config.yaml
n_layer: 14
d_model: 128
n_head: 4
n_kv_head: 2
head_dim: 32
d_mlp: 512
vocab_size: 2048
activation: "swiglu"
norm: "rmsnorm"
norm_place: "pre"
norm_eps: 1e-05
positions: "rope"
rope_base: 1020.0
rope_fraction: 0.5
qk_norm: true
attn_scale: 0.272
bias: "none"
tie_embeddings: "early"
parallel_block: false
extras: ["local attention windows", "paired heads", "exclusive self-attention", "hashed n-gram embeddings", "a smear gate", "skips across layers", "capped logits"]
init: "normal"
init_std_qkv: 0.0573
init_std_o: 0.0
init_std_up: 0.0573
init_std_down: 0.0
optimizer: "muon_variant"
lr: 0.0143
lr_mult_up: 1.06
beta1: 0.95
lr_head: 0.0326
warmup_steps: 44
schedule: "cos"
final_lr_fraction: 0.0
batch_tokens: 32768
seq_len: 2048
doc_mask: true
train_tokens: 171600000
steps: 5237
dataset: "wikipedia_en"
Each number is 200 + 40 x the weight over the matrix's rms, rounded and kept within 0 to 999. Layers, rows and columns count from 0.

# up: layer 5 MLP up, 512x128, rms 0.264, rows 353-387, columns 0-63
# down: layer 5 MLP down (transposed), 512x128, rms 0.115, rows 353-387, columns 0-63
# gate: layer 5 MLP gate, 512x128, rms 0.249, rows 354-388, columns 0-63
up353,177,124,167,194,170,192,103,144,182,230,234,177,162,173,229,265,159,190,221,211,230,198,190,228,216,196,212,191,219,193,244,243,210,149,242,214,231,209,218,183,214,214,254,245,208,176,210,203,196,185,202,162,182,137,157,260,187,218,217,204,152,186,198,190
down353,207,186,183,184,202,251,261,201,194,283,197,190,192,195,208,194,121,238,215,266,188,179,180,255,173,230,161,186,214,188,227,138,246,223,143,239,200,221,114,210,221,187,191,258,142,129,210,204,200,273,164,106,201,230,238,120,262,271,290,187,220,216,247,150
gate354,244,269,153,214,152,130,167,201,213,196,184,222,265,195,184,167,191,190,203,199,181,186,224,224,128,193,261,235,192,175,205,203,212,157,185,203,181,271,142,342,221,192,147,199,225,229,180,180,198,212,126,118,208,235,244,193,121,262,224,189,157,172,190,245
up354,175,185,258,201,232,190,215,163,270,210,184,249,186,104,188,235,166,159,188,242,264,234,214,231,186,221,200,164,199,210,224,94,203,197,164,213,176,184,192,219,218,156,163,221,162,301,223,220,198,198,168,213,153,227,165,197,118,193,110,182,129,199,96,229
down354,217,196,207,244,174,185,260,133,223,280,129,210,133,242,190,278,147,218,187,205,161,279,172,187,156,229,246,231,264,128,202,239,239,142,123,250,254,154,175,135,158,194,242,184,227,197,231,180,188,117,240,242,141,208,237,260,172,210,166,162,169,214,203,145
gate355,210,216,235,187,194,155,205,240,218,202,153,138,210,105,213,164,206,99,158,188,206,196,284,211,217,153,171,211,259,238,281,124,184,192,186,154,176,220,225,168,205,186,175,223,209,168,187,183,217,215,169,196,172,216,237,302,150,231,183,239,189,225,202,184
up355,211,262,212,238,217,204,237,182,160,192,236,240,156,243,221,165,224,141,218,258,294,137,105,216,157,248,193,203,247,150,218,163,217,169,198,182,221,189,214,203,170,150,267,187,188,220,222,214,145,171,244,174,156,227,219,147,188,175,226,232,224,224,231,207
down355,157,192,145,162,246,168,271,207,139,224,187,176,210,234,194,228,249,188,181,210,248,170,218,236,168,243,217,129,186,207,201,239,206,150,207,174,171,129,225,190,197,235,189,112,177,129,267,254,165,133,165,261,172,241,215,147,300,161,215,180,258,120,251,218
gate356,202,208,194,230,132,227,245,207,192,203,158,196,169,178,222,165,182,159,195,220,143,275,203,260,250,164,148,232,192,213,251,233,192,226,265,165,209,182,237,213,208,170,242,235,230,178,277,174,160,215,210,296,164,189,241,231,182,225,171,202,176,164,252,153
up356,201,164,191,229,255,161,222,147,251,176,206,160,338,221,204,170,260,178,259,148,188,184,196,146,163,202,166,243,225,173,176,130,165,250,218,183,151,198,203,204,227,206,199,196,155,199,217,236,217,192,167,181,240,240,197,230,114,113,158,243,187,254,186,237
down356,180,231,206,163,177,198,272,245,226,215,196,209,199,165,189,215,189,177,152,227,214,180,163,224,276,208,171,189,210,187,266,263,193,229,190,135,203,142,173,212,259,167,167,232,237,157,208,268,174,194,133,145,256,157,215,242,248,206,143,209,168,249,179,178
gate357,240,234,208,182,235,180,177,166,141,191,139,182,245,280,189,95,210,138,146,214,234,157,176,197,200,104,182,269,254,268,182,240,255,269,183,218,157,185,233,187,177,280,188,244,183,189,268,192,198,219,200,157,165,170,162,129,198,100,214,199,186,208,208,195
up357,226,176,251,210,206,190,219,168,240,203,212,256,174,174,109,262,203,176,209,226,127,231,250,250,196,156,239,202,225,203,135,235,241,153,200,251,159,288,181,219,239,243,163,200,158,209,152,178,280,157,156,179,203,194,223,182,197,240,204,208,155,238,185,259
down357,244,149,228,224,263,163,197,204,263,178,192,200,254,138,187,164,198,204,209,242,271,132,168,184,216,215,251,254,245,237,225,188,170,257,226,127,178,182,195,191,187,186,219,254,235,156,197,186,174,187,224,193,203,181,178,145,160,223,171,231,186,229,181,244
gate358,198,192,149,217,203,179,251,194,201,185,208,196,165,181,243,235,232,229,184,207,213,162,222,176,209,199,243,223,161,116,189,233,128,203,214,251,203,206,266,202,243,187,180,262,242,218,139,238,262,201,166,179,238,256,177,154,293,222,132,201,199,164,250,250
up358,263,237,184,252,208,297,225,204,234,189,159,205,137,230,215,128,203,147,188,210,209,165,172,210,220,149,211,239,118,192,214,209,205,208,164,182,213,154,213,244,218,216,149,163,200,197,168,185,181,261,141,179,180,249,182,144,195,200,125,105,122,274,222,200
down358,254,147,170,217,178,200,238,182,197,218,182,168,262,266,196,209,221,217,188,118,250,185,229,182,284,254,166,217,226,174,209,199,193,214,185,112,200,266,201,200,201,202,219,162,171,197,266,181,133,93,227,238,285,195,172,262,235,141,225,213,248,210,174,193
gate359,225,176,206,169,159,183,174,208,146,260,192,236,197,187,169,254,147,198,219,198,145,203,232,217,189,214,131,127,146,261,210,186,193,191,202,155,176,247,221,208,217,261,154,175,266,246,150,186,237,180,201,209,247,194,142,147,200,145,197,215,168,174,185,183
up359,246,242,174,137,189,227,182,311,200,196,227,139,203,138,192,176,233,165,187,198,201,182,163,228,217,262,201,198,209,138,211,188,200,183,196,189,205,221,180,183,203,171,155,200,154,197,231,245,168,187,181,170,184,205,240,221,200,219,257,193,196,259,270,254
down359,201,222,171,119,255,237,224,266,205,188,207,249,204,128,265,236,149,175,207,158,146,194,223,114,137,228,234,176,196,208,145,233,164,166,117,284,224,207,163,167,190,160,227,227,155,144,212,234,219,218,241,204,226,223,257,232,171,217,174,186,214,223,192,290
gate360,241,176,242,197,174,229,204,163,163,146,157,308,191,193,196,211,236,271,231,139,182,153,212,189,221,301,231,197,159,201,180,140,207,250,170,188,151,206,192,222,199,143,148,119,183,183,256,210,206,157,194,181,207,161,206,228,200,164,211,212,187,212,293,182
up360,151,204,225,238,247,164,213,259,175,204,223,213,233,190,143,167,234,238,216,193,189,163,188,175,237,276,233,248,198,215,142,256,167,166,219,253,185,137,230,158,231,172,100,200,218,155,169,185,183,166,151,184,205,216,193,185,180,200,114,201,208,162,202,192
down360,189,206,252,183,255,188,213,159,143,245,183,188,189,212,144,153,159,266,221,174,214,166,238,202,155,257,219,193,165,167,191,176,205,205,209,223,200,171,239,149,203,196,172,225,202,197,175,218,205,176,175,215,136,200,192,208,269,222,210,176,142,206,165,222
gate361,240,237,275,201,236,225,190,214,165,164,169,154,139,237,230,190,169,216,159,214,193,257,206,194,210,161,128,229,211,141,207,156,196,189,241,131,155,140,189,160,177,177,276,202,158,213,216,213,221,130,152,213,242,230,206,237,241,200,100,237,228,221,294,215
up361,223,232,117,239,200,185,208,180,333,205,205,120,262,252,166,177,228,179,240,164,221,105,221,209,190,202,148,193,197,175,187,203,270,212,178,252,174,201,183,173,267,229,242,246,202,219,193,227,221,224,202,193,196,185,248,214,192,301,224,285,274,205,127,166
down361,99,159,175,243,193,191,253,173,234,272,264,216,176,123,172,186,185,169,261,111,199,140,206,99,254,227,251,184,273,214,183,225,220,129,215,231,218,147,213,199,185,202,160,210,214,172,141,201,211,245,253,189,264,157,196,166,240,240,195,233,199,216,169,231
gate362,254,198,211,227,161,257,193,147,162,109,194,155,188,228,181,220,195,154,248,185,196,200,246,306,224,244,257,179,186,148,225,182,212,168,175,231,204,232,193,166,157,113,194,212,273,210,217,208,215,216,252,267,169,164,218,137,197,245,190,178,203,199,251,230
up362,255,162,139,197,224,173,217,273,229,185,167,133,156,159,215,212,166,193,193,246,194,182,241,212,175,191,233,132,182,227,165,233,179,268,157,214,282,243,254,223,144,193,206,216,176,231,206,232,180,172,164,200,172,155,186,162,190,230,253,243,235,227,306,256
down362,192,167,233,213,233,275,173,157,195,194,224,232,248,270,192,220,204,188,244,225,216,187,199,251,215,166,222,191,256,103,207,215,185,190,257,245,194,216,179,237,223,185,262,217,246,172,204,152,185,280,251,219,112,178,219,162,225,185,146,165,192,217,157,140
gate363,234,171,185,149,161,174,234,248,212,181,164,199,133,223,196,200,240,236,209,194,202,272,230,271,224,173,229,181,182,265,150,174,189,161,148,241,227,152,162,249,197,171,257,166,171,199,261,176,181,124,136,180,154,133,165,236,186,209,66,197,187,167,166,227
up363,270,167,231,186,139,186,143,235,175,247,160,247,198,238,210,164,177,189,182,215,257,251,227,195,185,208,218,214,173,189,181,177,128,193,206,190,161,163,254,154,57,240,197,189,154,249,149,273,223,166,188,190,111,200,217,150,200,229,190,205,196,164,234,221
down363,187,167,138,218,265,254,200,271,167,179,159,200,204,212,214,180,301,215,194,197,211,169,151,203,249,178,179,139,198,205,148,256,258,182,224,220,217,240,197,196,239,196,254,256,201,159,167,189,200,171,146,163,128,247,121,244,222,182,170,199,191,185,164,233
gate364,230,143,217,250,223,153,247,172,230,189,103,179,243,176,234,186,219,215,171,165,224,209,216,182,221,194,190,194,214,190,219,213,241,215,117,175,153,181,219,180,168,185,203,122,195,183,282,234,190,253,198,218,155,202,164,180,189,124,195,197,199,208,262,215
up364,147,220,195,250,203,177,145,193,135,105,100,186,217,175,183,245,187,262,242,255,226,209,183,154,148,240,233,114,166,217,192,205,198,190,269,177,177,140,184,142,184,216,214,220,209,274,165,195,221,183,158,240,192,199,232,234,151,214,194,189,196,189,186,164
down364,210,165,255,217,224,229,154,181,202,235,264,245,217,237,200,171,238,185,144,100,212,215,222,198,240,197,186,259,169,159,267,197,165,226,178,213,194,251,232,231,165,218,171,170,130,125,246,202,289,197,183,186,171,200,146,124,194,151,201,235,205,225,296,212
gate365,274,168,202,212,157,208,228,138,158,196,162,168,159,206,289,223,209,247,148,191,270,246,227,264,241,238,272,255,182,201,220,239,195,207,202,220,176,203,196,156,260,169,209,203,194,244,242,143,233,208,174,226,284,220,180,207,243,152,172,221,181,231,197,138
up365,159,175,185,230,137,229,246,181,162,215,224,235,264,193,246,226,254,223,170,169,145,247,276,214,208,160,134,197,147,216,154,279,161,269,316,200,149,206,276,179,153,101,254,193,222,253,281,187,228,107,228,162,223,195,198,148,201,217,227,278,222,242,228,176
down365,186,255,147,174,255,206,184,228,123,242,179,88,191,251,159,239,244,227,230,225,204,163,152,228,274,219,174,236,176,176,218,273,209,211,156,168,211,226,115,234,213,181,193,210,187,147,98,258,178,230,157,256,258,214,188,188,166,194,261,178,169,157,200,139
gate366,187,239,187,111,117,141,192,205,199,260,210,203,227,219,176,217,198,135,214,206,254,195,263,214,265,220,202,192,197,237,111,173,249,147,199,221,157,181,201,217,224,95,236,163,235,205,193,195,226,234,214,185,200,201,166,247,192,198,248,96,141,153,145,158
up366,259,243,205,135,143,144,168,180,178,180,167,172,196,195,204,213,185,212,196,264,211,221,247,179,244,255,239,177,172,128,165,191,182,238,157,101,182,135,146,204,204,192,261,164,232,235,194,135,264,245,169,210,218,186,212,101,104,178,270,181,203,202,218,209
down366,223,187,144,101,230,249,195,176,200,287,217,215,202,186,180,255,223,248,161,204,156,219,218,234,199,301,218,129,221,140,179,209,176,169,201,197,130,206,243,197,240,267,224,201,264,206,186,202,168,239,224,211,163,188,246,186,137,218,268,190,187,203,275,212
gate367,171,215,208,220,191,189,197,242,238,173,230,162,241,248,218,172,168,160,199,248,168,245,116,250,177,228,291,180,142,259,183,197,229,187,167,228,190,190,208,240,162,230,145,155,172,147,270,138,206,277,204,245,236,177,263,202,204,148,183,253,229,165,234,273
up367,179,289,212,240,296,227,208,197,234,156,158,202,246,205,168,190,165,242,248,146,221,188,224,213,202,262,209,253,238,193,226,248,161,214,196,141,250,253,201,237,202,161,188,206,239,215,157,256,186,128,216,122,71,160,164,200,314,243,256,217,240,238,254,184
down367,248,149,240,208,299,168,175,127,229,158,124,209,194,258,172,200,162,218,277,178,215,202,184,141,239,184,205,278,193,155,291,164,153,166,252,162,265,220,272,164,244,198,263,240,196,228,188,268,238,202,178,114,135,154,172,165,215,206,231,192,179,207,207,213
gate368,193,177,195,197,260,271,239,233,158,187,183,266,273,275,180,164,190,238,206,175,260,222,239,264,203,215,152,106,170,186,197,161,180,241,202,222,172,120,215,151,222,138,140,222,148,218,262,178,145,225,208,197,236,176,125,242,175,271,194,152,149,160,233,204
up368,235,194,264,345,267,183,229,211,199,216,228,227,230,215,252,203,108,278,253,255,208,153,169,195,198,154,180,197,217,177,288,227,243,234,229,209,262,131,219,208,178,160,156,205,209,180,164,176,205,177,197,161,219,151,260,232,229,229,141,163,251,264,172,210
down368,193,238,237,114,167,254,220,227,221,151,198,207,239,144,125,210,217,218,229,164,225,143,165,187,227,122,191,181,231,184,181,204,232,220,276,247,169,171,210,179,180,242,193,207,176,157,173,226,220,213,223,231,95,201,113,211,235,212,223,168,276,186,189,260
gate369,227,142,233,183,196,199,203,248,218,160,175,198,175,135,240,286,253,106,237,195,145,173,238,232,173,206,218,155,194,193,218,244,233,212,202,166,207,196,182,202,177,269,134,143,230,253,240,174,172,165,253,187,220,216,181,169,232,121,175,170,209,170,168,211
up369,222,197,225,209,181,215,214,212,183,249,172,156,249,239,205,260,216,197,154,167,193,155,177,179,179,148,173,279,187,278,222,178,166,169,201,202,123,235,264,237,217,206,191,213,171,189,147,176,245,220,130,178,224,189,214,207,186,165,215,274,188,194,205,202
down369,232,218,115,243,170,280,232,109,231,190,171,259,143,265,241,219,169,139,178,208,234,170,226,145,250,160,168,199,188,162,172,261,176,164,168,214,175,178,260,238,208,158,242,167,159,156,273,194,173,246,150,186,233,142,110,220,214,120,195,221,154,140,237,192
gate370,212,194,161,183,175,138,195,198,69,161,201,181,116,229,254,152,188,287,254,209,214,233,226,191,161,156,230,233,170,296,181,154,222,140,259,167,123,249,156,208,209,166,235,202,146,193,155,257,195,195,131,262,189,189,213,202,197,170,154,180,247,158,225,234
up370,159,174,178,248,180,216,169,151,228,263,215,197,184,190,197,215,107,217,204,200,210,177,200,221,163,256,194,157,143,238,192,258,167,197,165,152,200,199,166,181,240,241,170,151,204,100,212,125,233,150,227,162,204,184,209,184,161,240,108,231,151,182,143,270
down370,190,193,185,204,238,257,209,218,253,220,207,243,201,151,154,235,180,153,142,180,225,210,146,264,196,314,186,184,228,189,121,214,118,184,172,163,192,94,216,171,144,257,190,228,193,224,255,210,172,94,258,160,274,199,223,233,226,271,156,261,143,246,145,200
gate371,231,204,155,169,187,244,205,215,219,209,163,217,170,217,231,202,179,219,147,206,106,174,151,219,278,212,188,216,224,279,235,209,191,186,192,199,243,207,249,267,236,160,189,209,209,228,206,202,170,190,200,219,187,150,241,207,186,137,207,217,228,118,226,222
up371,169,236,239,181,178,183,165,207,139,230,216,215,183,251,166,273,180,255,223,267,267,221,197,182,196,175,219,260,197,251,202,127,200,166,114,243,113,208,229,224,212,143,205,192,222,174,196,213,164,177,198,235,202,121,276,193,206,170,194,176,217,235,161,189
down371,174,217,138,208,182,168,288,238,229,216,98,111,171,153,182,188,196,275,202,200,89,188,269,164,218,233,204,168,250,201,243,199,223,193,172,163,101,177,234,190,229,138,197,147,199,241,171,180,215,197,203,215,208,83,194,183,237,295,279,246,178,178,237,195
gate372,186,226,142,206,207,154,102,176,203,194,192,159,155,174,109,201,128,231,226,175,244,128,221,193,284,146,175,217,152,220,210,216,192,201,198,197,188,235,221,227,182,224,170,180,145,190,225,152,161,200,155,130,242,209,260,205,158,185,243,140,180,97,125,114
up372,217,177,206,176,160,271,175,206,213,178,216,206,213,187,246,213,191,225,214,203,212,142,170,193,199,234,282,228,237,204,212,207,185,222,212,176,300,164,192,223,183,242,288,168,243,241,271,263,175,190,164,278,197,178,176,216,217,217,114,253,279,227,267,196
down372,196,183,200,118,215,183,209,280,258,236,156,207,182,233,243,258,279,139,220,189,227,215,136,231,191,208,253,203,142,184,162,199,188,219,260,219,156,211,200,181,286,255,272,203,231,262,235,201,168,162,160,251,151,252,225,163,215,242,220,163,253,229,207,187
gate373,256,182,283,250,220,207,221,154,258,202,167,187,151,196,177,174,182,186,200,109,158,231,250,167,136,209,224,265,126,264,146,200,175,219,157,263,150,187,200,168,151,243,236,124,252,206,208,184,198,140,189,146,264,199,192,268,183,178,247,194,165,177,294,225
up373,157,183,143,208,171,145,174,251,145,190,186,203,244,205,184,187,141,190,159,232,195,201,182,281,185,166,246,282,191,144,176,154,125,310,219,214,232,210,152,185,202,169,186,249,263,122,148,224,188,236,154,226,270,161,193,194,241,227,201,236,210,228,200,179
down373,195,98,159,211,234,221,241,228,292,276,133,215,160,180,155,205,221,212,171,224,244,203,230,310,233,208,164,286,268,172,229,216,198,251,181,161,205,260,184,233,183,192,193,218,149,209,202,192,207,226,207,139,223,186,195,223,220,183,199,173,117,168,256,242
gate374,245,211,209,201,242,232,240,219,306,241,232,252,208,211,230,133,188,228,199,245,234,150,119,256,187,206,191,257,215,210,181,196,198,180,187,226,211,161,262,244,228,286,189,198,201,186,266,166,200,210,185,194,247,226,229,138,239,119,208,221,178,95,175,229
up374,239,192,242,192,269,162,190,171,206,206,224,216,168,231,210,155,239,267,251,159,182,231,135,247,241,218,119,229,122,150,243,244,183,166,143,277,218,209,246,214,192,296,216,247,265,130,189,138,196,229,210,243,206,145,207,242,217,197,183,251,131,192,278,199
down374,302,179,248,191,202,203,210,202,317,144,172,258,167,154,186,177,153,173,192,207,228,184,218,240,177,230,181,219,219,138,160,208,144,191,164,188,208,159,149,230,182,285,243,203,190,268,159,209,191,268,178,244,123,120,166,233,113,171,147,270,188,170,190,231
gate375,202,194,201,222,190,203,195,135,261,189,275,231,229,147,255,196,223,123,204,194,238,98,233,182,255,216,252,182,151,230,219,197,209,239,230,211,152,227,230,229,223,230,186,193,217,201,229,181,207,242,245,135,308,225,111,217,188,272,221,155,237,262,187,250
up375,265,190,201,138,147,216,189,254,174,209,201,94,197,280,231,197,176,135,196,258,103,198,215,182,203,241,173,144,208,235,183,184,196,192,170,184,197,154,188,190,188,133,279,226,236,182,150,200,194,204,218,200,149,193,254,172,106,168,191,261,228,147,235,192
down375,323,159,183,209,206,231,219,252,165,160,131,147,224,181,196,167,161,230,210,233,209,265,167,142,120,150,205,161,214,213,243,194,161,215,174,178,253,163,164,220,113,181,228,312,186,204,214,258,223,168,224,178,216,262,204,160,129,166,132,300,246,153,159,224
gate376,170,218,247,226,168,102,181,161,222,207,241,231,298,175,209,250,119,142,194,159,150,172,196,193,184,157,271,225,231,189,186,249,141,185,300,283,182,189,227,119,144,234,228,216,152,268,230,215,179,150,282,231,189,222,190,251,139,257,251,187,186,185,170,157
up376,182,191,171,143,188,203,209,130,211,217,228,240,142,188,195,222,202,243,207,203,255,175,239,196,157,172,170,163,194,135,213,136,188,168,156,173,220,168,235,185,234,179,137,152,280,230,168,228,144,233,259,209,214,234,167,224,214,152,115,200,186,228,269,271
down376,222,167,244,224,215,194,150,190,230,151,186,202,209,162,200,227,198,150,200,194,166,225,261,193,224,171,186,165,154,154,206,161,209,210,180,143,248,178,177,265,153,145,189,95,223,144,184,246,267,221,149,184,178,198,150,267,239,122,174,221,225,225,245,278
gate377,190,184,262,208,300,220,137,215,232,221,224,136,281,234,129,205,184,229,233,238,182,217,155,239,153,161,181,167,140,158,195,186,230,187,173,238,196,159,115,235,173,207,86,151,215,182,250,195,232,167,194,231,254,298,208,214,213,182,173,195,204,224,247,198
up377,181,184,180,176,160,247,197,198,268,157,196,248,217,136,166,198,138,232,174,206,165,201,191,166,194,169,262,279,208,202,200,231,147,149,166,185,182,225,241,71,213,205,261,215,204,125,180,126,274,183,224,196,175,284,225,155,182,216,230,176,249,214,136,182
down377,122,244,210,179,213,128,124,177,188,198,153,131,186,186,218,189,182,184,135,199,269,182,205,178,194,168,305,225,196,225,226,191,193,217,248,196,175,180,250,180,249,201,179,157,226,110,174,203,202,195,209,188,177,204,228,196,117,191,210,182,172,181,170,226
gate378,252,209,220,146,209,221,210,178,253,219,184,185,226,213,246,189,179,228,231,230,201,218,220,209,197,202,169,161,142,170,180,228,214,142,200,196,210,159,227,237,219,197,176,114,171,132,253,170,191,205,192,177,192,167,205,212,214,149,178,127,197,167,235,280
up378,224,217,141,159,208,163,160,158,195,180,151,242,192,213,271,201,106,209,224,192,130,213,195,244,185,226,211,111,176,269,121,199,133,198,225,141,207,155,177,269,214,199,117,226,225,250,186,172,189,197,291,240,254,225,282,177,190,178,193,163,188,188,216,223
down378,156,215,181,278,231,219,232,172,192,219,115,299,227,210,153,233,166,190,164,224,275,217,229,263,292,213,280,175,229,116,223,229,222,121,268,183,266,152,199,152,163,194,250,200,242,154,239,216,190,195,205,163,114,134,143,227,173,132,239,164,209,192,236,175
gate379,232,210,167,210,137,285,147,218,205,154,240,232,229,200,241,163,312,227,203,202,165,171,208,183,247,232,221,229,158,198,194,204,273,287,288,176,250,152,211,240,183,173,227,216,200,125,223,237,162,199,160,192,275,182,150,218,151,226,215,226,207,234,146,234
up379,227,171,227,230,177,301,125,223,126,205,196,276,220,185,256,236,228,203,188,211,86,191,227,207,227,239,209,165,256,193,209,172,185,266,236,206,274,220,249,238,233,223,168,177,195,255,277,250,226,183,188,209,152,174,210,193,205,144,173,228,227,122,175,189
down379,226,257,229,185,125,202,138,152,233,179,262,266,205,185,238,179,177,184,207,280,250,181,221,227,242,224,247,215,168,243,246,160,236,186,197,210,248,200,182,170,212,293,226,168,210,212,231,227,235,167,209,228,193,205,273,220,141,172,143,174,187,186,201,158
gate380,240,264,198,202,146,166,213,218,172,255,217,209,249,174,203,208,125,189,192,226,282,183,211,187,233,317,207,325,250,282,168,214,240,206,189,257,140,219,260,121,252,161,198,194,197,284,184,212,197,205,273,204,148,183,237,158,149,205,113,164,133,257,191,90
up380,239,177,216,281,211,175,214,175,218,194,168,203,240,121,199,212,230,165,166,164,169,239,165,199,184,223,250,210,220,257,170,177,106,313,227,206,149,188,216,157,220,243,213,181,249,130,214,203,160,156,149,176,151,241,214,182,192,171,298,224,204,297,128,243
down380,181,268,228,225,150,230,255,119,218,231,212,271,156,237,128,205,182,223,219,215,184,187,167,160,155,182,186,258,247,208,166,251,219,285,117,206,131,233,140,174,167,205,179,205,183,267,182,193,159,241,153,267,241,146,201,162,190,188,158,219,186,165,219,220
gate381,227,193,275,251,196,301,191,209,251,152,209,280,178,214,183,277,195,183,197,179,182,202,196,275,118,232,225,191,144,283,136,175,188,192,191,195,236,146,277,173,145,218,154,222,202,208,202,160,222,141,154,180,194,208,216,164,184,139,210,233,234,156,194,184
up381,128,181,173,152,243,181,188,181,241,167,255,219,132,158,200,237,146,198,196,237,169,242,236,237,226,218,213,217,155,280,169,194,144,205,171,163,163,205,174,166,228,176,188,173,188,194,87,162,231,195,214,214,201,210,187,170,199,213,179,185,158,195,114,225
down381,169,201,188,215,154,146,235,183,213,214,180,171,193,142,191,104,227,180,219,175,248,169,175,159,133,219,148,219,213,170,191,196,204,150,128,167,188,208,187,211,160,198,193,220,200,244,164,218,250,178,234,208,254,140,226,238,254,270,162,247,225,220,275,228
gate382,270,213,229,265,254,204,209,202,215,195,228,190,244,164,209,197,211,230,222,196,205,166,193,217,190,153,254,239,238,286,137,161,173,159,128,132,184,124,178,212,201,202,183,194,242,215,214,234,134,221,145,172,267,202,171,171,156,252,181,148,173,193,155,200
up382,178,163,215,176,279,227,187,123,232,219,193,198,196,158,291,216,206,216,241,236,203,203,190,207,203,243,232,230,233,228,168,184,183,192,163,180,187,170,199,255,197,249,222,223,173,237,210,190,193,224,228,248,236,268,181,259,163,259,233,158,212,179,224,318
down382,164,236,130,192,203,210,251,199,205,274,188,214,193,189,159,218,232,262,256,215,142,178,164,226,196,238,210,232,216,173,160,222,203,139,145,235,175,180,180,172,173,178,239,228,190,174,260,242,156,145,177,251,205,165,193,120,212,209,286,175,183,251,201,202
gate383,224,231,162,210,261,245,217,225,184,207,218,191,233,166,206,178,223,213,179,188,210,266,163,112,158,230,195,274,184,194,201,186,152,270,250,214,171,167,269,155,243,152,134,241,209,176,194,162,187,269,118,207,240,207,224,181,192,165,240,219,171,216,251,217
up383,199,225,251,246,225,191,208,196,225,150,145,151,258,260,182,159,197,268,114,174,257,239,219,198,197,237,221,268,218,224,146,218,222,198,288,226,218,180,158,210,210,82,170,202,243,212,176,220,166,284,197,197,109,190,211,128,226,298,203,297,195,257,231,201
down383,206,199,132,181,153,195,158,178,205,196,166,243,221,128,218,243,156,188,193,188,161,244,172,138,168,204,212,216,199,232,178,203,180,309,140,195,245,207,217,225,179,186,135,191,187,176,210,198,278,149,214,236,240,152,188,198,142,174,165,181,181,202,244,255
gate384,240,270,250,210,179,182,144,146,211,227,187,189,204,205,165,234,208,260,160,173,169,245,115,127,190,156,119,237,200,158,235,76,266,143,192,237,188,167,151,207,287,195,154,214,187,228,184,189,173,181,222,193,203,226,183,189,186,167,120,152,256,195,182,202
up384,219,160,244,234,160,190,202,173,169,245,204,294,130,144,270,214,221,197,151,113,286,180,198,210,217,190,188,210,244,197,134,153,224,164,204,224,209,256,116,159,252,262,211,208,150,204,278,237,211,218,191,232,208,189,156,246,160,192,172,180,177,222,197,216
down384,202,311,204,226,96,183,173,133,251,137,152,120,272,244,149,172,175,239,233,225,196,276,158,125,122,206,195,168,237,170,176,120,211,124,150,255,192,182,181,180,193,212,188,172,225,166,179,181,165,196,212,216,145,210,222,168,224,189,219,180,178,206,182,165
gate385,228,140,176,177,227,228,170,127,226,127,114,211,236,201,194,191,246,207,185,181,177,201,227,205,153,173,197,163,155,182,203,172,261,195,226,146,157,182,254,246,227,233,204,293,217,161,222,244,309,228,229,171,146,243,146,239,208,93,214,213,297,158,202,246
up385,212,265,210,239,143,185,199,179,222,186,304,225,186,180,248,235,222,224,153,180,262,156,173,191,219,235,188,177,253,138,221,212,176,216,107,263,194,225,192,179,214,225,189,195,210,286,217,173,162,205,209,165,240,192,212,185,183,244,152,159,186,263,246,209
down385,218,212,276,319,178,208,191,190,171,115,237,276,214,155,182,165,138,229,249,180,222,226,241,210,229,221,176,241,247,137,154,169,202,166,175,235,267,111,176,151,137,277,154,162,258,217,182,187,201,178,193,219,283,199,226,215,201,213,169,174,163,247,197,150
gate386,185,253,244,136,175,269,246,245,193,185,124,229,231,202,177,135,97,182,289,221,235,203,205,216,246,164,206,180,194,221,212,173,227,127,153,209,214,160,193,218,247,192,196,236,129,136,234,199,170,213,207,169,198,211,159,189,181,216,129,248,230,165,225,154
up386,293,203,217,127,175,246,210,232,243,189,235,196,229,218,201,168,148,273,185,235,181,201,208,158,163,204,204,225,168,166,151,239,186,297,251,200,261,162,244,203,188,163,255,177,221,181,188,237,198,142,232,202,160,212,228,171,211,259,186,208,171,135,208,185
down386,117,223,260,238,217,227,207,223,190,202,199,286,181,149,161,157,196,173,211,291,166,212,195,209,200,188,237,160,250,166,178,265,230,145,162,144,223,227,186,226,148,244,163,207,200,178,255,180,200,194,196,228,153,212,175,182,207,160,177,140,172,209,205,111
gate387,145,237,119,263,222,189,186,240,204,204,170,186,273,239,182,199,181,242,241,233,238,159,180,239,179,203,228,193,144,166,224,215,226,235,160,191,141,247,227,180,141,160,218,196,215,181,270,214,184,267,142,189,153,237,147,206,199,223,197,194,180,267,167,190
up387,218,187,178,190,208,220,131,147,189,158,208,208,69,196,220,127,248,164,213,155,224,219,197,238,222,199,184,150,194,210,183,200,241,185,230,241,221,245,162,198,246,96,173,169,177,257,223,161,215,194,241,209,232,190,291,172,165,268,248,236,246,243,195,208
down387,190,244,170,264,255,118,183,210,215,204,180,192,278,274,198,247,206,220,250,199,183,200,203,247,155,208,190,316,220,192,195,238,259,221,268,194,219,192,207,218,111,154,219,238,246,164,205,207,182,243,198,218,145,218,155,201,226,157,153,135,250,158,181,183
gate388,133,235,216,156,229,224,182,144,216,220,256,191,169,157,222,203,260,123,190,162,153,289,167,173,200,182,199,209,139,171,298,155,191,230,158,182,124,224,199,240,182,175,237,164,220,161,292,215,197,204,151,140,298,121,218,221,183,133,234,149,214,249,176,186